config.yaml
n_layer: 24
d_model: 160
n_head: 5
n_kv_head: 5
head_dim: 32
d_mlp: 640
vocab_size: 2048
activation: "gelu"
norm: "layernorm"
norm_place: "pre"
norm_eps: 1e-05
positions: "alibi"
qk_norm: false
attn_scale: 0.177
bias: "none"
tie_embeddings: true
parallel_block: false
init: "normal"
init_std_qkv: 0.0395
init_std_o: 0.00571
init_std_up: 0.0395
init_std_down: 0.00571
optimizer: "soap_variant"
lr: 0.0043
beta1: 0.95
beta2: 0.99
weight_decay: 0.028
lr_head: 0.00843
grad_clip: 2.0
warmup_steps: 200
schedule: "cos"
final_lr_fraction: 0.1
batch_tokens: [32768, 65536, 98304]
seq_len: 256
doc_mask: true
train_tokens: 490700000
steps: 8117
dataset: "wikipedia_en"
Each number is 128 + 32 x the weight over its row's rms, rounded and kept within 0 to 255. Layers, rows and columns count from 0. Numbers have three digits each. The size before them is the row's rms in percent of the matrix's.

# layer 13 MLP up, 640x160, rms 0.263, rows 310-330, columns 0-159
103:112149130094091159108149094109090152123176160074154072230151133136171138121106097180161159165079092136154127071182097133148167099106103131125138128096115164152193140121082136129114115106151097164118144153107170140136136115163082163105128161122131136153092162165110142065152091120176136069151135088094054083105168127169128100131168153135135081142150124138072087145097137163137184157111125112167064209176119143132137177078168135154173110124127085135106111108136157130103119113152207
103:162104162167127138132145182162131148204090188128106135129169158097116137062097135109196164119114113105096205108104113156124157072151111150147173127175144120107129129120130156096144124134044097105117163128100103103140178081177088103147090083132088170081137201152134083128151082097137074138102162107120164137098103149131142112100153107156126177087112167131114136161169155118195117139156121108111129114084147136121209070137110079151107173091133098097096114171084093086150154128087177
098:161141124115110125133102133143143185159109173118093092125136171132143160153141125115171060090109147179163117122075228150093093114177094044129143148207101140084153159128137146165106103122122175150135130138102120107149163119140157097113125132139124165110127129149112107140138124095119070130080188167136141149116077153052089107153132155102099107118157169158161175153092166065154076084131154130062125125102145062138180161156118120106054092118104136136173139158120172202140126138133080
096:232122160119124145109151119150180147192124131109204143074163112134063169140127160151109185100088132127102111138115115073205169155150122195141121176213109129166112114078098116126100112095088085094100203194103112157135122142126104128129102119087123171069129114097139085136167101143147155125106156060096108103140128095123150135183112102119131052154104131128176168154134110112145164150181129114124137165115137183146102121122083135101113148143162112130132077131130075151104127130142170
107:172144126152167097115147121133132069090167193146125207145133135126135117124078165134157147179129206188130165179125142093154089124179126120092081122199121117099127080116108122134171101123116170157122150136115142166110126109119155143138189118124147052073188140159117170141076123127111175078169108172090096180133109096154116135137113177104125191038134162158116130142078092143115151100131060067113081087139136154116114107152140125088135143102142151119133114105106139182108124191145093
105:150150105151060084133144158130100164113150100111062136088106125152120154077148194101100114156134114126159090147129164070172120117086066142138178116074107094137162106177078137130112159103096106167095134096117075120138154126139112099061128151098180152108135138114133124172127094171119100164111131123155177147111114173185157171123146118079131144142131103082087095124121124163108136176110078105118090171117119247184160109149080165125114166164111160107155133141111162146183183171182101
100:106127169161118108112108127108140137113150135058177137084137118185124143067189146109131129161156198125124134108074097148171118099146107138085127159071121078132104146049101113113161146081130153194123076165121079175149142085057135145136105146190110177125119110119193095106152102120171163152161164144126095097130136099133181167139139153090120078119130156108113102099163086172119104161195089097103133154216113098107175123127165116131167145169095163161119132119071088093136155144106135
099:146213102122154171100167143106143136092066132142112127087080087119104124123158208112160191126152092165084109113141123178106114131140089153152072182164080091119199112094133099112171116111138154126083167045111176170143170054141131110133169092095156166098169129159098133180114112107152107137107117109154150153083102121156132114097152145126150109115112132110137151097124131170063088189115065130073072211160141131143152141139083116111125087128080140127159147136129112128133089154123141
102:199161127174081156088127132108131118153100144071078079169160179125131121121131102167140141128122167102123080160133123131193110132096095106140118117130101076113186119192177121113148097131110096095131122136089137107128138151087167128085077093176132132087155049108191134108160152082145104176209138099139042169119154137160065087164159114125163189145132130164119115057132151177111081132131152177121114175116112140156136129124090107130084135140127174135149191089127156162107129110151092
099:118142156170201124147191111140150171124117151115152134099171196145162144111179082080105178100168042071152178112138126133109093133167152175104159176109154064143109138157139172136139168124133182137192090133115161146106146104083144094072157194126109080161140143162122132150186122138120146115086135154147067139124168106107120120112106162059045097132161146163108085121096121112112155132129133137103129103179105168147095125138124119104099111115070105152115144183095130116139067150071109
100:132070169145141112110093105119093118137103171131128167198140234123082106082163076126101143158163104163135138131133120161151178151087138097113150157127164078080108100142146127134165162087110143129098131085148119112138090166132130130063154148103168151167165150139179204092060134177171160117119139109140114073173140113158126135147095135186133142097131130092124140136154077152116173147150130122084191125178103138185120158174166123154129050089200107147162170118125097090090121103141110
105:146130108135153165171196066150126091082114117101161093082203140064115137104162193119125127140101128198118145126090097078151151147101103102123110112126140100129140175125119104168064100137109178136137147154107066095119146077090079142049150128124126082151133103129098179068136121129127118107110097058134082141180111201150098150129081154141155133104125174100130121078053125134139111128116137133158107207130167087117143127122203133119139152101093105089096166138147122139155139116140196
099:152123135143127132170045155124112190131101095124088112118106129155111129099152139125096128135168214182079113098130115190147140149129095136137178064117100121068137063123140126150104113084183148090151153086059086122142103118144099142142106175110164135065181168177111085153126102158140188086100148178146162120115154092121199087144185059104105107175117099168087091141137132156123113079185088136182131132149104130106117148143150118161103138108154177132160144160107075111096102132118119
100:146076154176164088132157137144134114146109130127108153096126085083128080122119156091126158123131110130122115144154165116158141129109119174146123103162158131083154117126172162133098102080153106160124155191145160174157152160103145149123161082166152145177109216134120123154116124103103069097114099118098128090107089129141129076062125149067077156165085235207158112170071117116044142106111126161112217094114115081119100095132154139115126132141111161168166154104106163139119162111158070
094:222147152126124175119119158104109117141136106147076052101144174109106146195176118176125087162117134138130106091132166193110168077143114107140101107088134115095134158126077117103090121113131138134136143130078128165155130153107167181164181109148089105148143051152108099150165174150140119089068128149108083126102093103133165080163135075125144092142146130112103153110129158077122116128110109083120078141088180089100143092170167047122120199150095173145121122157156061122179095123143089
105:146135156190127127102118123140100105118136103132110152094147154167077139094112107102111106124108177114072189119165107155133069088144155141152085141135151111131149144053133162104125146117123088125050127155144199128189155081171113126110143083144138137151133138107128103174143176156132108103126155160109054126152116159165190124148094046104104140084195129113126140126102095173136236128163076109125156193113175161148131116125105189108082093109119114130090187091100133158128085156125095
103:141118140136122197145122152113115127177148090175173126166066121096110107197123139093145117194121141171098116061149153139094150197163176150091052114130125100151128156101113098141116113115150140162126112137076086111066129142128122163187184037118164062172056067144157146154162114139131145124143155089144107084084129146141160057130135163089119120147151116123189107049120152129095129148113145088148102119095096146127127146136158135151135097109180128114143124157069143132120140065151106
099:171141092117160109138090178126038150142143115165116092100102140065098179125160082136169159092093098144164162115124181166065082101065121196112086125135128114099085160116138094167086114104130137187096143120139129100140167151090140133115148101116086142162080119130174082089121171176186124138099120160143093182140131126132109091189087162098087107176158171137137155168089123107158100158120076125119113127103106113136142173116131073123126198111132112134103080166102086202170114148129108
102:147087169101083138114148130151105130169108138123069153124121186067167127156049123130155153091172141106169118149109090159171139177108093129080098153113142102121153182097051131124109162101043181131124134117112053109160107133153108145087096151130154103087133191092112110171108113121081052113164070157116133171149081162116054163121126155106094123143079113108183175137109114150139117121140134190104174143111167119157141127187103138131103138123115119161096130125104203182126140141118140
103:119130133141111167095170148136090123198133109126130152085136137168110096116133080144122143158190117146148159125140117118153181189145164181146089089151102136148104105099119083189120142137091130145127131082138158042127112135143167221078140051141097122138149125125124134056132108094113063130112086135154127122124127118083113135156110182098066115129110186172113187156132154079086110106107162118116133100117083141188135138133094122157071181232151082153115115131127171112098147106117085
098:149150142181099218099111181199109133170161130055121100141095101133141120136177126129132207148149106139107095128110105162125135146156086127106139049144106188073118142172138116071102142143186146167113135123137118142118146108121177116102207131071145156147168138162123090107119063167157072094117166158167122107129109131097145097124087119131134077119083157142129184136118116130114179110152087067117136130107089107126048110116102159145083173126124127131108178102108158147107192092162094
# layer 13 MLP down (transposed), 640x160, rms 0.275, rows 310-329, columns 0-159
104:116111089108132157180088092082093139124106098138166092150153196137134139121090095101167124159151162143120105094106090094154178135078135161067085116187157127166164129121131113087150153147180119130153109112141139164122088076140127149122140160138121141154132119107131136070038156129086111172104130133113082071132127086143126138093135148145131125149109081110138139168137132129171158133107155180071091181101180056080215129142124165171092204097120074121085112127138157192137121099196105
088:130164136136141141064108160065120113090191158186126148104137114159184119127120149158079112140141096119162143130192168132146099120117196080111130139158145159170119144140101095133154185103142081148107144070157157059156114192091162164143107150096183135149124130160205107166147066105156166172135099149134120113127087057203096091168111126121165105170123164120114086131159137122114159127048125152098173145109133108139064162141133125081155105149152154157157142074125146092129153176125104
110:217075099132106142133128149120160188066174100104133111107109190149142142072138120085174152120104111136088147165127106088118130075130071172135090125071164145173123172144098131081175138158226134139132143161129105076145112149048131119149086058165128120133113090130139154140110164169111143088126147117076111176152159100162138117106154150157132114108211143113193111121119067155098178145138176145160138095113133107119119105143124124105110194093146170162158158135103163157096104115128142
098:100140118158126118125186166186140132098144099167134051092113165102074156164118134185139103101176146144135170126159135116069087104167149166153132066104172190176172193100070165142174183074146101129154139125112123090092138146105120137124144168187106153114126151127158107156117112151098057122117096150124088151082126102153116162114144161176138186119133176155103124100168146107126148158130124140058137100163091133133189159156101132097140189143131142114161160115179080170105194085107111
110:146083072145121142159081139125164148134115135160175080154115133113167150093107124163107131133141165147097136095075185124110124119119128109168129132153085119134092215168123130130127111140130123106153124142104084154104112120093081111160108218140120115143104132118164063162139134151181089123127185039133109069180148170093172101095132168153192103128165158170167112118072112109097126170186090159148135083150163119157151102124122172194151125143089190132170116141181091070161166085130132
095:188097077163131186167147147130138124147086152173151053148207125091133127083096116134182124145183138108120144144130096135150128085160167083127142135098122156159114147119206090094160123179126084125115195159152129125131125118157114116148119084151129097111135123075110206129108187111081112147136147154142129172185168122100144063067124098133105148088092164143147087141096117157154121159133140111165085114100139066154124128143114111110164139048086146145048142179142167130089066132113118
101:098129148107174111107158153084099167099142115118142117155127160139152123140142178115183103150110100108119102095105155133131068133092155151143140115162162160103099107068183092152057074165099142113072139159116135117127081139158113067152101127083198118176144098089139144143112104105162096137076121112066075104085110109229091039096172088148145152109116085181089132131133154119146101153137119162134148104105102153156124098153130192109113104135166093078130103149109157066125146200089133
107:128160102185126175088177111136135196113158113156119120143133101110123113111050180148142134173148152099153108105198133105112150155185200143214112077049146145155126062178143161109145149154153126100141150134113140123089147150169086180113126201140128167153122091064111087131130106109114152119155119159130082177133116138170100143100160077150138088123165115137126078112120107100107114146151169151175102076147103155136124132137148156100181098070103138059151180093133165103104176112149124
089:140130120112159099138105156073182123176088157091100085089183087156087116142154108140117126202103150131148142117157082130147148146188118094118149106163166149085149159059128114180099126135172159190144139160116184073171166110155160103139138144124139081159164068157136082128154151151150148112127135135106195155119195115124143049134107140083166082099125099163128102154165161179138068143126111120124132123116128181128091113119056146129186145125124110092172138129145190190077139163165151
112:172166145117125099176127185132135068190135131172147159103145164094065090179130090152115173138147125148110156143125120107139156112097129150133204101101097150147151124141140142085148163120155123101131152132162063090135167085184111118135131178180035110159128124097115097135159114113149133163160143104149165110086116164137079160160151138157145143127158123147189200145049153195170045121155119106111136165151152146135136137086153139050172107172098125138146159146086151159117169114178136
115:148147085119134131102153118176071130165120153155155140109088148115102104101161099152157162073048117101099134108129131104075107090107112108163118151055102123132060131119162120079096192101211171165073141142151097168138200123170123159184148133122127184105127132151151142096109161199117126093147187152098115135145155084170116157187151178145149137164096142151108100190124132081175146139089096102140103106160174107120127079175133135122130119167208135075158129128120107150088140115149122
099:130124161143160134131109146103062109108146132138085178097102151138174097137123068091130070133069086089133097100173125173148145132109131153128126164108112088102118094130129148071173155108164124135032074137128165179126104132090202145173111109105123142140123142101070091148106157111190169120129116154121109094100136127161110160112142115104112133168149091154076163153135145176200136089181174094117119036115131089137127089129091191126152117173122180109149130072111102173115197104153109
101:141095139188141085131141162122022164171083141105101081168096108124152158131177112117127145072087158168113168118126090138167063135117109108127147157114157142155148108096146132155112135139110130093142143122171130122157171152124115187167140117147154163121174192170106211158095111113157185164091107099098129106208136178181105151086103079153143145147142142124124142124173128145109154101121130120110117118181079179135062123115110182093124086128141149163139109149103113084203129183163185
098:127113099118129177160121143083140100127137119133164114181106166200143101101151168114096141116099154065104094163087082097105085160116111106147187106149100127136091136153113150077146130121179140153147130094132123127175189058120084130085065209132081097104107057068106102202179144097124187140149112107179142128141093152144094092127129187161113093117137070155117135134111111165139108091100147129119096104168171116174158196141090143145119131093091170107159164107089086118094089128109112
101:184109122119143073093104123149165163138081105074128180169144098154091154057158122118055144106150131101145120091086145136124170115093089120138129117132124132178101090159170107073146159133145147140157075138138116073132207138113120100094113098151198118111134146135141112161130076131179106090153098083123165101142096122121059178131127153135122211143161150109138181118115125184089130091146140154088095100172081201136098161139085164129170150071170121111162108063114134180101113102115153
106:100174145109176158109120135159185108121130185113168148108148110073137137151135100055166139107125114184113064145118128131175133169102099122159131181164137158147124167138140148141170137122108161117126106134067108085140163142150110138090096139128143152100127114176096169183133107145113154095139193138077167069172139104081148066179186136091155110071076145146102078108176148193147061118066128107136156200055104158092119115116153136175140148178115154110130115128095099132139097167154150
105:130141145056105118147123133087161103105110073132203118111087135126140123076125120123136142139097097150162118114150160094125159133170120186107121145106178141171124111119099150106146147065120127154113088106152131156111164168083092134113126117110151082156147182156120152151179122184148159107159113144141177129173160132110114019176090024134159177150124165110137154112095121150149109099149126111207147148137066120147069107152129107140138026117168177163106102164116126080124147124184105
099:084169164111099142120113135147134176182156148088152075148144109103169066114152129136057125145164103118168089135114116141088148181127054168097149148110114160195110093049162122154096139136151127153138164134185117075116126134093185088173166143095064128130114141103104137117138118134139147103152140087140121129189157187113168137106090156102114168164138094126137141115087142205145151123140105121188141036176106117133137171193166153159147141117104160076171160107127167112169090101123146
092:106102114149183112149154169153161151076149113108196127090127130174072151119140132135075140127088164108110116144138175136094148156121143162157111116187129108164090142104131116098109074149208155129088118096122173122084109087099130098093154129152103107150087075155136124132114083103115135115081114129181125052157134114117137092094128109090147129134141140118088114090210131091097122070119175116106079109136080069180147129027119097074140126144072157084135134172130128170132183127091060
089:120106126117152145117113132111150145143141155173111154182146100086180108159108148125095125092132146123127126075100085105196151059122114105073135167124185113111129096106142120079143142150163097044097111138120161168113124103132149111177079108132115123160132170136110134159109088122184153118077118165118116112173108148194153148110152055091200163131146110151112135094139132155083127142133080075118115163161185096122063106090107157138169122107084208179095102180133125131117169121022145